{"norm_eps": 1e-05, "positions": "rope", "qk_norm": false, "init": "trunc", "beta1": 0.95, "warmup_steps": 200, "seq_len": 1024, "doc_mask": false}
Each number is 500 + 25 x the weight over its row's rms, rounded and kept within 0 to 999. Layers, rows and columns count from 0. Numbers have three digits each. The size before them is the row's rms in percent of the matrix's.

# gate: layer 6 MLP gate, 256x96, rms 0.148, rows 52-137, columns 48-95
# up: layer 6 MLP up, 256x96, rms 0.155, rows 52-137, columns 48-95
# down: layer 6 MLP down (transposed), 256x96, rms 0.15, rows 52-136, columns 48-95
gate52 111:484475493494503496497482506514489520503464552506506461506525516517534464497462553533483464489509480538521466541521470483534480508441472458529504
up52 112:527497474512487502501454499528508473462506499519514495501481459443531475510539455462525508492514486499527494481492477549515505499482487456517529
down52 111:531485492515498489446525522502487501519465516492499513557464501522522484489474553523457505535509528461519477472513471523483498532463490536511489
gate53 099:526486490452509482488504507520476450477528482544500495500457537490514508518480514535531535527523522512534490501473488513512442497507493521527472
up53 110:483497552473484487456465532483436511565495501510499531496505539482516506548484501545494444483510511492519516490469493505486464501490508489534482
down53 103:511496557482465492509482470460512529497460520500544494493521496473512464478548487480475454520480460502464497535490483492498502518518473488505504
gate54 098:559490505474490522524544566498537482463519481531496495535490489502509543508520491486489509521531518489494517478487509523512476506517501504486515
up54 099:481495480503564492500498505458451467528460500515468474491530506497489488527487493522527454551486495515529508501498494447496506540469457514497484
down54 095:509537517520442485508497466507494481500489512527489488487521461503472469494549487492473490435502487481477549532523488513499473504546500482521534
gate55 116:442501525510519516515513481479494493478468514501461474535489506536496500465463556531510513472539476477541506468533517490493456525506530489499496
up55 106:498541546541501531541472525510528533522529497498507492511482486489480527475486509505489508492535490508488480515483483496505468504462463511480477
down55 098:484420475531496474482442507478528514472491467484515502479508495498470532483510485466522472502498524557483513513514527524534523501462526523497525
gate56 103:498494448526524495496481522483511518480503499524472490514445509484545484440499470503511514520513504471517524460500526483504472499498511543532481
up56 105:507500533477504473452480504504500515479532499516515496466475470482519521542471487470481517507523536535472491525522520485539544508483471496477538
down56 105:491510490523515459517499524500490490537482461516512477488473509514462490522441535523479536495471448501507506479471491516471459493532553483508513
gate57 108:478437493511545479506489495500503536508488526511543465502475517511504543510507504519528540544540497494507528508485493507496533528523524503468495
up57 098:534473486503548466505528508513511494517530511503500504507512474474506496541500505560473465456499444495497499460509515513501517498515492529540497
down57 099:491512534519476492483518471508494490496514501455448536484502538468490476490519471466541506496456516507513457512511531483488466462529545517509519
gate58 098:495465520512522520475522514473500507513495479537472532526462497510517499505488487549491501486483524520474469517513485491439468503485501444476466
up58 101:510501537521462523515532484455478504507506512478490511528456528498488552517514503517485480492517467456543501470529515451500480463518470513543501
down58 102:458548503506476519501505545495470482471517511528458502501502501499546494491530502490464473516547496495505489509499532484531538549475440463462528
gate59 106:498464527465524501523529499494519524497481476461520465506487507501461498493520496465482528477493527486519541452504486501495477540506515491509477
up59 106:503487486518499500475477535535479522533499482521518534492463530493502476505502533504516502503503504477533553494467485475489480474502517502512534
down59 103:490536485506506522502530520499479542507494499528497497506520516518516489490480453535517517488472484484559458503523530512514520453460481432527488
gate60 095:497481514525515508480494483514494508507504469483496498527485500465511477519559508510508505564486496516521506522530542504490482452490465550456463
up60 093:478538535474508499467497496489490536510464517531538463489513506480500507500511507506465510523473518491502541493537512511472472475518483519502482
down60 101:492497516481462471551537520509470530497502559501492511514475528496537527526475489487475502482506502510497544502490500541505520501480531492515521
gate61 099:454459514516520507484532478481528484468487518516481479478501544492481541484487493546507497467536532516509549514483489486545492491482473511521512
up61 106:489535488505457505540498487527527538485528547492461465473528519506503500514526489531537477494489529488471475429511510489514493525565488513522488
down61 104:496500491502496452502514429528481511478499480491496493465502470539500523516476525465442511486517491504509508514543499457506518473463484480525520
gate62 094:528490520501508523516531485508433527525516490520496503464484447484508497454542512484536507504473534455480487494522472538483488502525511461456503
up62 100:480467509516447499509495486467492502500508503476465493511529503489479524515504536478488472503517539537470538518481505475543491538473535493547503
down62 099:518543528501518513459455534491481517479502492508516534483459507475473497526504523501552489521477512526471478463470484495546502468535533495509470
gate63 085:461503462505522497499474514486509493516478483517516535515494512506507492519512488495551522512527503513529502501512495488498481506480485542511554
up63 091:502522528511501500491504510507476487491489491521498525490491504482471509485464463541510452509496526467520491481479468478474519540515513539497539
down63 099:518515502465514503545502542502474535497501516507501528509506510520527550517525503515511448512488536545524530494465513502503499505517498431487449
gate64 100:438464525466477495497500488465478529529500478518510497501540527508518515481494432530514524520507517462491495491504493541499485539489519486487505
up64 102:468466449459492501486500550487495454493473496518497506490494519486511477523522507482485495488485505482496501522541522519494504520535511475468493
down64 105:541515500529507502535483480499524477470519523453488524495475492561524542482486525490509534481482494519495504491534481471494469520501446500510510
gate65 098:475507518523502526499482544516489497495497497493497487584491511502504473475474539495508443527513482449499523487519510491507530483473484445470461
up65 107:502540499514501485519494485468465514545486536519500538518537469476520486480511452531527509511528484490520480517496530524519470545488461522487476
down65 107:465539519536505480502448489499499508463500514491448505495506488510490538524495466532477524496496466474493503487455472494528487524523496470516498
gate66 102:524466510539480507499486506509486511505514561470473472522476521458485490501504492509526516523545499471496504438543476526500474483484486527476497
up66 104:513473532541480490466473486523539515518493536475484551503504535483517510505526467501527543509545513520476477535508503493483494474521514559519523
down66 105:489478511496537522497486491512456524528532469521509503470495462519495529500473522534493526485467503487528482480516476489525454495540496507543481
gate67 099:487498477513459473493489501474489492479487484550539518461525535486465487564522475506512499470509549496485469503506521494488534492492534492488512
up67 097:517453536498505528487470484522451501470500530497501517476547477454515514534505548492502477477510482524510452500524479513523484495568529488505490
down67 100:505518517496490492505470444523505481499493516510489452482505435523514483529487527476460508476522522490486468534539471473496494524482531507528484
gate68 101:498543493498517456496491503506475505513511525506513431497508492510467497466514532490549503483515470504549534547529496502503523515486484431520435
up68 100:485503538471525513501524482463511478544510497531478501442491497489493523516519492485523489489477490491532486474482523517471529512476481467492452
down68 103:475495474502507492535511495530473497480505485433506500548466524468522512482522531493542494494464491516558523509519518506465528484549511530499489
gate69 106:493525557498520565488530459464513468481497493520505516528509519483469489538516511539515484501516536477494528480533500502450526531494529486514490
up69 101:458486496531488513526530527558494517507528489499519531511499484507532480516531473493506493521478472504496506512573458524470513504501489508465516
down69 099:528506503506489487497494543472511466530492505468470456498488511472526496515508461499473527519466518543494496464498497490559493513544464527527494
gate70 097:523510491519467505499576548533475534500458519463505526480486471514523502523496518528483492508497482581511498509470499470533463517516468469464478
up70 102:502498465511507513520471505504526496508543519519490506521530512456462434506481477549493462525486525501522456509466482468495530480526509473522468
down70 093:544483506502519456449467433501503495500506470522516519495517498505490523524504483440530524513497491508487498487502466530440486486540503503483513
gate71 102:482509449539525515464516488495516485515465498531531471533526524511538468488536486520470493531496539454506518512531553526503455513455516475479484
up71 106:546491535521490488449498490490498508478474553470456528536514532507499544500534537505516466469472501493534546528487465533540547504530479489516491
down71 106:476481494494487511498542496454507452470509521512512499489462555512505485529500492470484490469509476493476506492542520524497500523461512520469486
gate72 107:513537506487480484493552505550520510500495498531480474495481552434544519470492466477478501523511504467458486476515539528526521523470503490492483
up72 105:538504518465498503482532506473464477484492486459470518509491493541505482545554573486525486460495486493534511485505490488503459455522526521515513
down72 110:451494523461529507487482499488520479500508471490518525465461521496528493537496498511497453503486515529474508519494554477480519563527473488498536
gate73 097:502509478545491507525472535515473458498497490498480508541499443525501495540515489473454502535561482548549488504494493491477486506473491501541508
up73 094:490497482505505481487538477500456470523536505487530479536521507496490453568496537492513462525497521531495473495499535539474499490476521504520477
down73 093:537502516486508511502447516524501497532519508477491525489495504469527501536532516499508449493546495492507464498501519472499521455481508463478475
gate74 108:474511509500484545521538489519471502472486504508469477501505501468507502551494463490529534488511533449561520505486476503525501501525465468471442
up74 097:480499520468480486543469506508489519482521505543540492517512456513515462485467539482501509512506483501479517500454500510492478509486442517479462
down74 099:488517525498448538502497506541481472465477476483452518497454497478460483512542474503509494496528491504541502501481501509520518482479466499484474
gate75 087:477499479531459470492510481502508486478494448493529530506508512511545498450482464487526530484465460482490512522504490528521485506524467474538567
up75 079:490542514496492459518547503475531508522482464469509510498541482455463489494469504520498514479490481508471483513524503476508438521497482481510468
down75 081:492494467500507535445473517475487516460488456495512462526472522487491466529518473477522470491524458532502467500452476518495528513502505527475492
gate76 103:506465502490495484519529459483528487469503536505539464490499505457467502505457496495489527520537464496504502510487532554511525479494506475527490
up76 104:487496532481524484477516479516489538460517528514514497522533532493459521488503458541527486513491491491508544518469534539529523490505462519496447
down76 096:498499509501487498512526479494481512519466540482518457493472499515496461493507484482489556466496546489504531544497496524459500483496541485489529
gate77 102:493504449533508498508494512510491443523488499521488501520493460487500446512454510502509498493527498527513511505471489526485511536471512516542509
up77 100:506497506487488480468523458494455497494495495503507577470452490497496440503497492479496507497468474523539502532477514490520526503503455511497542
down77 096:517495535472522486493511491488485510456503434504567461527510526506485527519509462506486485492504524541486491520567517501472470517510477496522501
gate78 100:504488473513512423506519477499530471488484535500508481499483536536475461470491504523535490490456493529485514491491568504518469511486502497500468
up78 105:525503493489528485472500492547539521511491480501507528485482506516501570463530483549490525504491505515500519517480437538525472502475512521473472
down78 106:519507529455456525512468523554480526526512490521473474533501438530497552492562483487485550476503498526527507531493476503504501549522511471470497
gate79 098:503473521497467548551548504546506483520555468501510510532510487483508539493490489514508494493509487500486469452494505507503464493468495459495456
up79 096:495462494495492498488467467489469486534505519504543543544486481506507502475509491480467482478526543452516496485504472502491453512518471493464523
down79 097:536449495527519491502518506537480482536527469462512476474457503480482549497546512500496471468494526486525489468531480510508472530494485484514508
gate80 093:476518507480484538505492469547465470514489504468477464492463479477488503510504553475523506496490575449568535491532506477522481513493513500487490
up80 104:529528508487476494494500491468521461493495481506492498467560483496513498544484471523494423493537500494493481512509513544475512478468491443496491
down80 109:467502439510510507485520507459525504513490502472448485454468484456478515493525507496498469511519497494476487496514505463521478496513533500549514
gate81 102:509495492529499506513518507451519446491526526496481475531522507512493479491501484454473521500516514517525474486484538536513481529482502472516502
up81 105:480498521489474518491510516450490482543546484482499498514503459497484500481490493504548504509477521510502494522519548497487473457546510460487490
down81 097:509498516452484507503519531530541502519458488484476463494461537495530482494487514477487543488509487533480477526517469541501524511537533475522515
gate82 093:506508515584548483461490488508516485471499538515535534470479517492535479459495471484505502500524497481501497505472481510488488520504538513490491
up82 103:504512490529489462444517491554474493534521493488499495511465496461525541498552480526492483484494488495501493490515463516460531496487537512472506
down82 110:480540476475467512507478488498437514515510487466507517514500496477497532555560477512509536533527551472501531519507491511480476497512483475533513
gate83 096:484509480489499503508444501512459490477502492509530528499493513511526500508494500534496485466501529528503506517492486445493450479514470538528487
up83 097:516492464489449452515494506467489512511512472476501518481470509499497487532523527557453486481521489500503511460543539482507491503557453500511498
down83 100:506480517510520472562486446471483500507507512450485501514489460503490542457462506484467524500511492484483491492445500502507508448526480476493492
gate84 094:470481528461510487499475472478492494512488489562513496524486495504537491493526496542541494527505542488476532494496451526473467481530531537494577
up84 087:518540539533504486483522496486485455492505490564524513491493491493517519547485519526510500533528472547528455481499496521463448496540560501526490
down84 090:506550498485478527527518524508515517489479513468506462477517499539480492519516576468473449529531506482525503472525537515498533501534494469491447
gate85 103:506482510482499513516480537540483534473462464502490528473500507490498521458477486482485466487462492434513488490516482513503526495527481454502508
up85 102:475480523508470506482512477521531502489540503492505528515485474448502518489499484501551539505505529503505479491495510500500489523533531461519511
down85 101:475497481494538483485469492462490542499507494489460516504500509514561534469516487471535523497475493467555509476499462544465519486490513508479585
gate86 098:537486486479547533583529504500504510483459495528485538505492529477467474526503447541544537495486514492527498516520493505468507543477471459508535
up86 099:535554511496510512517508509522496497503445529524507543488501466450513496478495516511488487515496507516507509512538490519459481517511531515513470
down86 101:492514505531523516517469500460478509486437574498469495514486482494553475466499516522520479496475517491539513458471475537468498491526476523498488
gate87 099:517489528517489486467483505528500482486498467497525490525529492521511473531457512504483505473488536504487494449485535480536467507474524514531486
up87 111:523512516501544512539503495488534481523501557493526508539528514477474497472509478523460467585476489483503508484540510520505511449452514492513505
down87 111:527472496512538489444512500513479525491492523440505532529484498507499498478480482493506494520477516475484484464487478475523523489505495487513527
gate88 099:476466496492479531497491543513528502502479480523529488495522532494486484521505501495436448515521494474466516467467491525484508528458475485565529
up88 103:495505496501488532445488468486452491480529476521571502514518486545539509487517518467525480510462506503523454535517490522506491502463509495489520
down88 110:484523505488514469472528470525504503500475494564484513484545481553533528506484516533472519551487473494527469459493528508514497505528500516492481
gate89 102:451452509473502485455487545476463524493533500516526472477494496494520533513457490495465509501533497517476530485506493516541552521467476471517478
up89 105:488484520561512483512523554489447498524519457505472464495502483539473462484505507476457490500483486430525487491501480465510476469475516510520497
down89 105:531519477466485521539481506499523541550501558501487547478497545506505497501549512498469459486503532482519500514493479505486518514502495462492476
gate90 107:487520485514508455488475518480505485485503558519482463524520492500531493498488509520477465537496486498499546482516512548431510496511539464530525
up90 102:488498453494507497473517490499507508468503506541527507532493532482471457511458513550488511529458461502497521487521504521522521523494470528539504
down90 102:513456578541482496467493480523499443534512504493487529508537494455461492463512478473526473466504528485482507463522514524484481468477492547503504
gate91 091:520544515496482467490529482477488519458477475524541493496520491492548472526528524507492538529490536533513480534489497460465498550514517505547484
up91 098:497528523507473511521478480467527501488486495521509525503493532488508512503513536508453498500514483494502546455542488469500497435507495508452511
down91 098:480487459505488525506508472522513485530491478494500503501493436485533493525507513557513480494473522491521479496536493488485453516558512515498514
gate92 097:500497508451463500506574505469500498540525573523475477526467492500497489496506490513502531475503497480522521482486520471503488517526540510519463
up92 103:489474522515460550490523507507481489541498454534501472529450512535529481448499507516479478504534497504476464498534546486524522495521550553468493
down92 103:486522532543517490503500499479501528445503505488509484495518478494469477538516545523483513531522520480526454476497536492512492497480509481493496
gate93 102:509509506490504522487532532513449502504443505462494512520484496440544503477515471491462571538491504498517514496483511522490459524488498455476527
up93 095:482490548502511498557542503492466546510479544501500522504531520483494485524484511506499548498519460523517477519500491522482534459503508495440518
down93 096:500472529507529484457444515514478509516507516494482501479495492495539488506516500512517507488468489471511496476493503533483531458494493530496510
gate94 099:473506513494527572518527488498445460505540453499497529498527482459540491489519514507458521520486504488503485469501514511525526511504493498487501
up94 097:511503507503517520514498511461485502552499505497494509515476522543494498527514506450499481529515511519479446478465464520471502508500471464507512
down94 092:526470499498490518470474493515496484443518502510492510493528472470508497496483519507531435498549464497536546500482454484483525516510497460483497
gate95 103:496482462483531486457499489510503549474476478471511504462495492485551518535508497482479490515476527513517529490479496496480516497500476466514443
up95 102:473469503472500503490480498517500473440522489460500529502454521500494531503527489509489530482514487499574459514515503491513474580507473457519516
down95 097:482522506532481515537507501504473518543501466500528442505497529486500455512482552454499511514463492517495488511521474537501454478532446519522521
gate96 095:503525514514519486506527510513466472496562555551493503519500523493505519485525488536452492495502507513494460478491505532478464489522510461481484
up96 094:464518505523489512491551496471491491503517488543506516482508467497456481463506546504511470465470502536504524508513510488515508494545535507468497
down96 093:484513496502539525452552552475490481509499482482474515490482498465486447484465478520515476532497503557457499501466522502501489488471478479495429
gate97 092:483532471500493482478501515520487502500476524455519476494542510461504543469525521509525522514517497515505504457479512506536457514515470477511439
up97 095:526519487462448443487520468472536539497460499491508500488466511501490534531541540537503500515528531501473507494459501506511512472475511513540486
down97 094:509497558480506525513544485485448500505523510544470514507512465486508502483482505478471485487487522515465526461520503489512493496508501538527455
gate98 102:468496482532505490477488519480467531483460470483485475545515514466514488490528486502493514496515479463516541483520537477523503513508533486524547
up98 101:470523490519434534500470544486525448482483495492500495506505515457430504486497477471473479491502521486514482489470494487477543523501445525554488
down98 105:530465498520529474476519481493535456506530473515508503516471478487542485541527521456481461497520468503539499486471463529498510490521494517517501
gate99 101:543515507488500539547529542531470507529481478486463470508480459505495467510482498505517513475505500519497566504523545535507467489512528472508506
up99 096:567520493521464511557536490528497501492470481476476529481511523475494519494540463462502500533521466495497487525487528469496484498492513497491479
down99 102:491528491464505524523540451521512468532501506507484492447483515446465467508546487506511461484501518512488489506508492585487509533507480524502481
gate100 109:495512493497505477527489508514489541493475487508489548514510528470529423540474514555472488487535522534553496480482516484538491515495519509446539
up100 099:491474520516502506504482473498482484527492479521454503502438495476513552524519469472543483535515505441508517500480507522484525527514468514496528
down100 105:486478546503479528494539486528530470561516489503527513492506483512457501516487482512540482492476523547497484519496515505453504460483505506493511
gate101 097:486476476507434478509512558489507467499503473476531533507516546515495568470533514497501530506501486515515511475484496499498513477541442487516460
up101 101:507476545463487523490498452487492544540487544488503514492505489503492519510508482533537517480503504486488486495501512501534512484431525546499487
down101 096:510502494482523485526524532508472480519501500491505469425487502589538480506470478497507497546545492465486508479520509455493499483470490467502486
gate102 096:505490480524491466501499541525465467537468518476519481470532492497493497498485526504511508546517463546491497485538542476457541540454477501476495
up102 093:484518508528515487507494480467534507448483495488503542486488492524487517493491508519525503483508538487515543534461545529531494517508498494512499
down102 097:528497417517520474495510511488509468496486508470499478491492481522491464460468484471497511506481505547484478515522506512460516506482536453527499
gate103 105:491460481501522497517517497470469554514495529519475486511482476505523462545477503515493521545490469476540527501477498511521525547527517456497494
up103 100:483508500508507491531526523523488541512482516473462506487439511498539472501473459560491513478512529526520508516502508491527544475519498514505479
down103 100:550502432551502545479483478509519487506499512489512541501496479544481542483488527479494494484507449487542506485488484494459459515513466513498508
gate104 091:517499500505490489475517526498539462521548465535493455529455536494484539485502470472520534479449515455490449547512515524505481469484431491519520
up104 095:494473501471511524501507542470522499488447509474480464518553499467504473500537498539508506526490506488519487476489480512518491478512541449512475
down104 093:544513502478484513497531523495481487506512528522473492525474501527528498505510525517530494539464533521499501513523522480528457487554457489519473
gate105 099:505502474490456524524525544534494500511531519533492494514515519524474504458481457511493450495533497498502445518512567491507507490521484504534504
up105 094:488512520459480506484468492527551470537486558503501493516467529507483487478501487496492515500502489467476480526541537516504460451499516478519525
down105 093:508499521517554465527511503464463551495487482485510513482536564504473495480490497519567495531522498525529512474481503483536494519568504517472509
gate106 085:508494527504466479469468460471474468517471524522507494511473465507561529517520523517508511512502488488526508478511470475494448450507488464515526
up106 095:533491522491507538529499519523455469506500551515508522470557504455509515496491521517473470486502506523535508491498441502496507505470537496534537
down106 098:458543488528501474493489522485524526510492454491501531506461514528478476487488470476529485531503483464494469471483529484499502455525515533460454
gate107 100:513488501492491520501501468493504491565477502496498521526520515461497470500479482541521517517507530458436489515508495533533421520436506469459511
up107 100:469491507516508525497467495525486483475529522503525473497516502510476492515498482464496526563502470493509511517494501505522449522456450490507443
down107 095:516505490507465490508534468507554518504496506502516514519499497492477466531482503560495492529528497503432443501539494510502502484551518463499494
gate108 099:495471535494471495408547539497487479499517527506503491504485529516552517529489509510497522527499512512478459510494501494491504480485462491560478
up108 111:488496538474489476484503493448511502494516511487467510516575491552474511494572500497520500505470481520542483498526495534462473511509527476502496
down108 107:495480507497491484505498466509529512509497557464500486489503462465536502515512501529518499492455511484521531556532523527470494477517525535473502
gate109 108:488511502498505463509514506497501462504533539534501493511448528503474509516482517518504471486528534530465494532470522539477468523497514469487475
up109 104:463513494515513502465480533488507484430500467497508466504484499469493512501530489482488492524493469540552503429487510496513522532517502534476482
down109 106:494460494493500503479455472524519489434501529491480535504524509485479519445505452554536510476494505494527493484499506499495522515477507507440472
gate110 090:496487500493486520489516512520464519542463479494516499486500535497495471461511495488456510504513476499533487480554462498495485529470554512487517
up110 093:534495525521551515500459485551482481444510477501522512500474515467532518500536490516452511508461485495559499513464505515488494540491477515464504
down110 092:502508525464466493501476496507518472535490528501510504504480493558500499529457504508497477524512503526481478460534480485481478464481463529557512
gate111 091:528481457494498523521472490493497492553532475492584532481478489469525495498522456506525491502525527500500553463501521485499487555471521501482476
up111 096:476524534453492498509501517495513532458505451500446533459490508490502487483480479462493516511509521464518482454490483496502461489490490532498519
down111 092:511454494492478467457478492490490487501501525493552466506514534509452505495566477525477495515520479502480462499498506465462514512526517474505514
gate112 113:485536548492502542476485482500549485466483513487526508479486537496511480506512495545492493463533532489476479441523486524482492486500521481536474
up112 116:488546507494515482473451473472507474555470501509499504493473531479478518511552518525503490488512498476485546475496550504523505498514509494522485
down112 108:498529458500481513480484519542516503457517499515496440460519509512489489455502502501492451485513551496475481471488524508468531477434492495500506
gate113 106:492489524501476509479522498490513526508508478517494487528487442479500513526507504489500561517498522486531465508483453481552470474516553497479482
up113 102:482519474462495540469511520509476506513481484513491505565502528502526473511478499475479503549467484475471506500471502502519516492521453541502485
down113 100:506455496470474493506488521485493492499484485517521520467484462509520521491525510505455509470482508513485466473494483524510475522488560458525542
gate114 092:505494487527484473500521526507487548473463434475511510452505454483492532532483494464528506521497496491499476487451532491470491526517494463523517
up114 092:476515516496499488498535541492545494454547490505513463558489517537465503514491506513495528469480523479528515491520468515475511518517474469546483
down114 092:526481491452480489540487474523467533521469515467484490510498501518459511526497495519504523560547500482482459502494536500506475489468523493508507
gate115 103:440534487506493508530513524503505522528535501519469493478532495509550411533443527545520496500506540471507500500494507510492491489484530441448480
up115 100:526498521485455498481505455506535549506491518487485526511457547489446482529512518507461490498492513473505468520505481493538440527441518516512463
down115 104:432465491484503514479512517497523457535488540464496519529527492501514472470485502497508539465488478517509495497482504514482497514505473509493493
gate116 092:481522487514524549533517465519519520522509435488488461521501493514530475511481498464543508521477559484530512480492522542513475532473487468487513
up116 100:440513499471471493498499469552518506452548496529492502519517497518516471479490464522505466465569491498502537528526520478501531513491483519539471
down116 096:518491481498506496513504535523461493488556545528483534506492527517505491487501513523516474489541474520502542476532491524516504487497456569563530
gate117 102:493503465552460482499449517481533489469524478495524566505467508510505485489516511502498480523520495471509509476513490488493457530529477528525465
up117 106:513526497512434494450517452542514470488469489461486497496514498544521487479517525464462503491487454483491511448506475508498533528548462507496530
down117 100:483495522517516463496529471458527514516499472500504473520489516457474461532523496515527486486511499512566487469498544510523492519517527527499527
gate118 106:470493547465481509523487527506500501512484484497484474501485482460508481495513487531492481555501505476538516458485468499507443466491507476492516
up118 107:551461511489476534519495511535548484464534498486514512483541527512488462464526480533477506519472540488463491490552503501475475480466451480479474
down118 107:519478505526510532458520478497493483562551494494510506503463507491455474510507549510475522542508498495538509538504525486470499515523529532477513
gate119 107:480498513491483506542564496476491512517525471496499513503493533495480529515503500476474506459466507469529508487505500471467514497514518498499504
up119 107:491443535454464487481470504495466510493544513508502499517496512546454473518469500495497495513504486523495472548453495498528471457461522496508492
down119 107:486554514518487495460533483494525484481428473464504489494486505482490496503491500514524486471482557494503567452523470534481516499467522510471489
gate120 108:465457496495478567442488477504497476523515504513520482480541516497471502502550444521500475535474500471485459462530498492516451519500494467525500
up120 104:485516510545523533461522422507531541514491512501515490520519514519494514472487522546525536496496477490491554500520532525505492503561484515476477
down120 104:468532457538495476518500472540483486495495485481454548512509475497500492493530508516466520483510510492517473469522483496512478522465494490465483
gate121 092:498497463481449503482538510513535536494474517549513522526495448477495532490460566476530525504508533467484490501487500495486501484538531532494465
up121 092:507580519504457501476520465495489488478518511494535496498494523466510538498505506496485444475514506489502524496492531506511554543468508533508489
down121 096:490515488547533480512474512518508493518473523485548506497529475467534500497491514482492502513475469460488523485474531474502528509511505542537487
gate122 089:521466494540486519487513479520514447467512517487509520513474489506525483509515512493487518512478498473489462527519459568457492528480497492525540
up122 093:500484468530525527528521498504535494506480531448514506524505455467551491493504521485469458484529529469471488537477472513458461532517530516508479
down122 109:457495454533492487542469535513504470527469500471505478490475453527521509475485481508480492510514505498456504457510492497491510471518498517480459
gate123 101:473546458490501465516476504518503509516488470545499484490508500525523525477463525522457495459484524486533519501472468519459532484509458469512503
up123 100:487462553485481520491463485525513524583486510505488503502490513499526497507496497493476508509510490445510455507513470509516503509481491492492499
down123 098:486519501492488488479487525525505534516507485496533511508517501500480506538475484484492521527533544501515485511522483507461452486459515486481484
gate124 104:485483520473494551521519480497465506511488525506510472538555499504485472506510531511488484507500536475528471503501497538496477501498502496517508
up124 101:548532432488530521522522516487511512473487490493490507501516449484524496502496490490522501458478565470477491552521540456488501533482461471520506
down124 096:482481483503526476479504542508473505549472479456475509501506460514506504500503524526464512512516454518536521488516495527539523520481534531514504
gate125 106:499510508481501486530505516468504513558494469519469483456492512506499481482546484512540458513493525472536451515482504514495527500508493533491543
up125 101:490533480495502479465470552517482502484497490498456441458493490490534502466561471506454522516514498469536507491523487480490525484547460524525530
down125 100:538510501480551520540512496520522441487476487491502495520529490523470536499485475475496487461512523472490504524439479506498505508495527526497494
gate126 100:515434516509532542484546477518508487476487493505485502540481496503508488496549470476527502487517543478554500508475482481483500507486474539488527
up126 106:522510503499510510476496487526512478483519511534483495515539511510528452474502487543509525505523491456489481485453496529521522511500503521494477
down126 103:492536538525498495508494506534529528479468494502495488532508534483457514545504486472505522482500489512520482470476516495520452464487492488434524
gate127 095:551512497481472490483516522523480482487535504525505486457472484489558499521484500461504526456505523512496496509527494536508521529516456520512538
up127 093:490496528489497472503472493496476491497473514520492480513473500521480472472541518476483500488526502456496474538526501476474481519526505541515522
down127 093:524501520489491538496514489527519493507491482458498512499501490475512524521478503516504506498465509544471522483530520543492543474432476477488493
gate128 101:503516464502485480509540494489499525491523470526476489499470520492511506452462574515485554506543517463494487468512524499502483536489506486519456
up128 096:533487487475489461494515503502552476497524478475496519475480482515512529528530471490478481541497529531483490514534490501537517486473461504513485
down128 098:479480502498520485539496494501476494531468520514464456518531523462470501460456532535450511479528527488481517468500506482537477498486489493492526
gate129 106:548531509486503514515462525513551501479535506494538486523449487478494450502475492495510499543522524506505478500484552509518523488526489514518500
up129 105:522517511497452518484503489472495553478490519513538509513523525486518507483449463554468478484538443493536465486473536528508509512474514514484488
down129 102:527496512511532473508477472466481470550504475531549431557472501500506489513505548473487472531469527493517477501522509494487516511530458463491532
gate130 097:504516528507520512501494529543482473474491503516497478520533510507497482520460537550495489523460511485482486463461493540525506483502463511460458
up130 094:504476463494499494492484520550475490486459462459506502488504481503504490530489506508527496498503510519497500477502448493467485490571500506545510
down130 102:511508534491518510489512495529490501480541466501525506478502445492533469495493512467512520496489499475515510437525538498500496518487506509559510
gate131 094:482535524493513501464507507492536483512536533528532478523506504520482472497530495519520508473558495446533483570508504515485510498495493492492473
up131 095:467487492500537524453476528493484479509500473549482477545516485511539494524521513505535504526499501451517485532446495528491497522494490501485527
down131 091:505487480508522483485507523541482516497536539515488511502487500467502525468511475484509491523509504569489454512501487413504494482496509509459474
gate132 099:509482528485552453506496538489507467560465486492476502539531498512535478503511494563532496496522485486494480472491533528525481494483471488503461
up132 098:520527501499529513532478475495521500521503477472511482519504517455487503506502477541461561492484460502488509543541462513537483514494471486515487
down132 093:486518486518435515490486497478478505525484440469495485476504460547542479506517472502465536545493498522535504494501513449502495520515521535512538
gate133 105:531490537499489560500525515489514497538467467504498491474479474506519507445540511480489512510495509529535526518502506513538505451460509492491474
up133 106:517487509492488520502463542462484494504511485495493480524509581490490482508503472490496511514481474527526496464512461495568482471507522496523508
down133 111:509463536494516453481515551485519509524507497506506450531536483541530530483501500494494488497509504507517475470498480533498505506486507531540495
gate134 096:458508485439479481503506494501471490488503483506529502477463474511504530521486530471544517516514500511504468514490535499522489548476503460517533
up134 095:483498485483521503490512505482499511496503457491548532475516522511564493510473498485518540536472500514535505531496524445492492509494471481491532
down134 095:530504508518519500503480510508470488500519567505470483485521505508497501471511452512481466500504487465478470464482473497528492479516485505503438
gate135 104:480493465520504513499514534498478456569502466534482489477517512497482523511500489488473485500501517473503474481510559476494526477517505457527485
up135 102:462530530465528522523497476506541531503468485556503522505489450481533472473508517498520508472479491482490457493513473544532521477472455501521489
down135 105:485480506507512535466513476491500501517461535475495495464485532447529536500477511456517489486501437549493525494492507515480545485529513500495464
gate136 102:502527482519537507458516486527498522496493499526470509484464489525575494501502500513490517551532522512503483485524484500507523523475510511468475
up136 104:470487503475505496530485562519496486539531505450463475478499470472480483481496531469503486454510492491474496511521491479512506483477478459497467
down136 101:493512497522515497462491455527479484494493512500501499472492505513495519513513532502549529461461467478442491506485532489533515512513525514531508
gate137 103:500466515486493520520516505506562471484475496502459514542479528495447529479492490500496480497536509513494471459510495499508480479471475501468460
up137 097:492525466504508486504502509512528536454521558463511529513475492498512447497507512472494518490489521534521530477513481514521478455545482514523546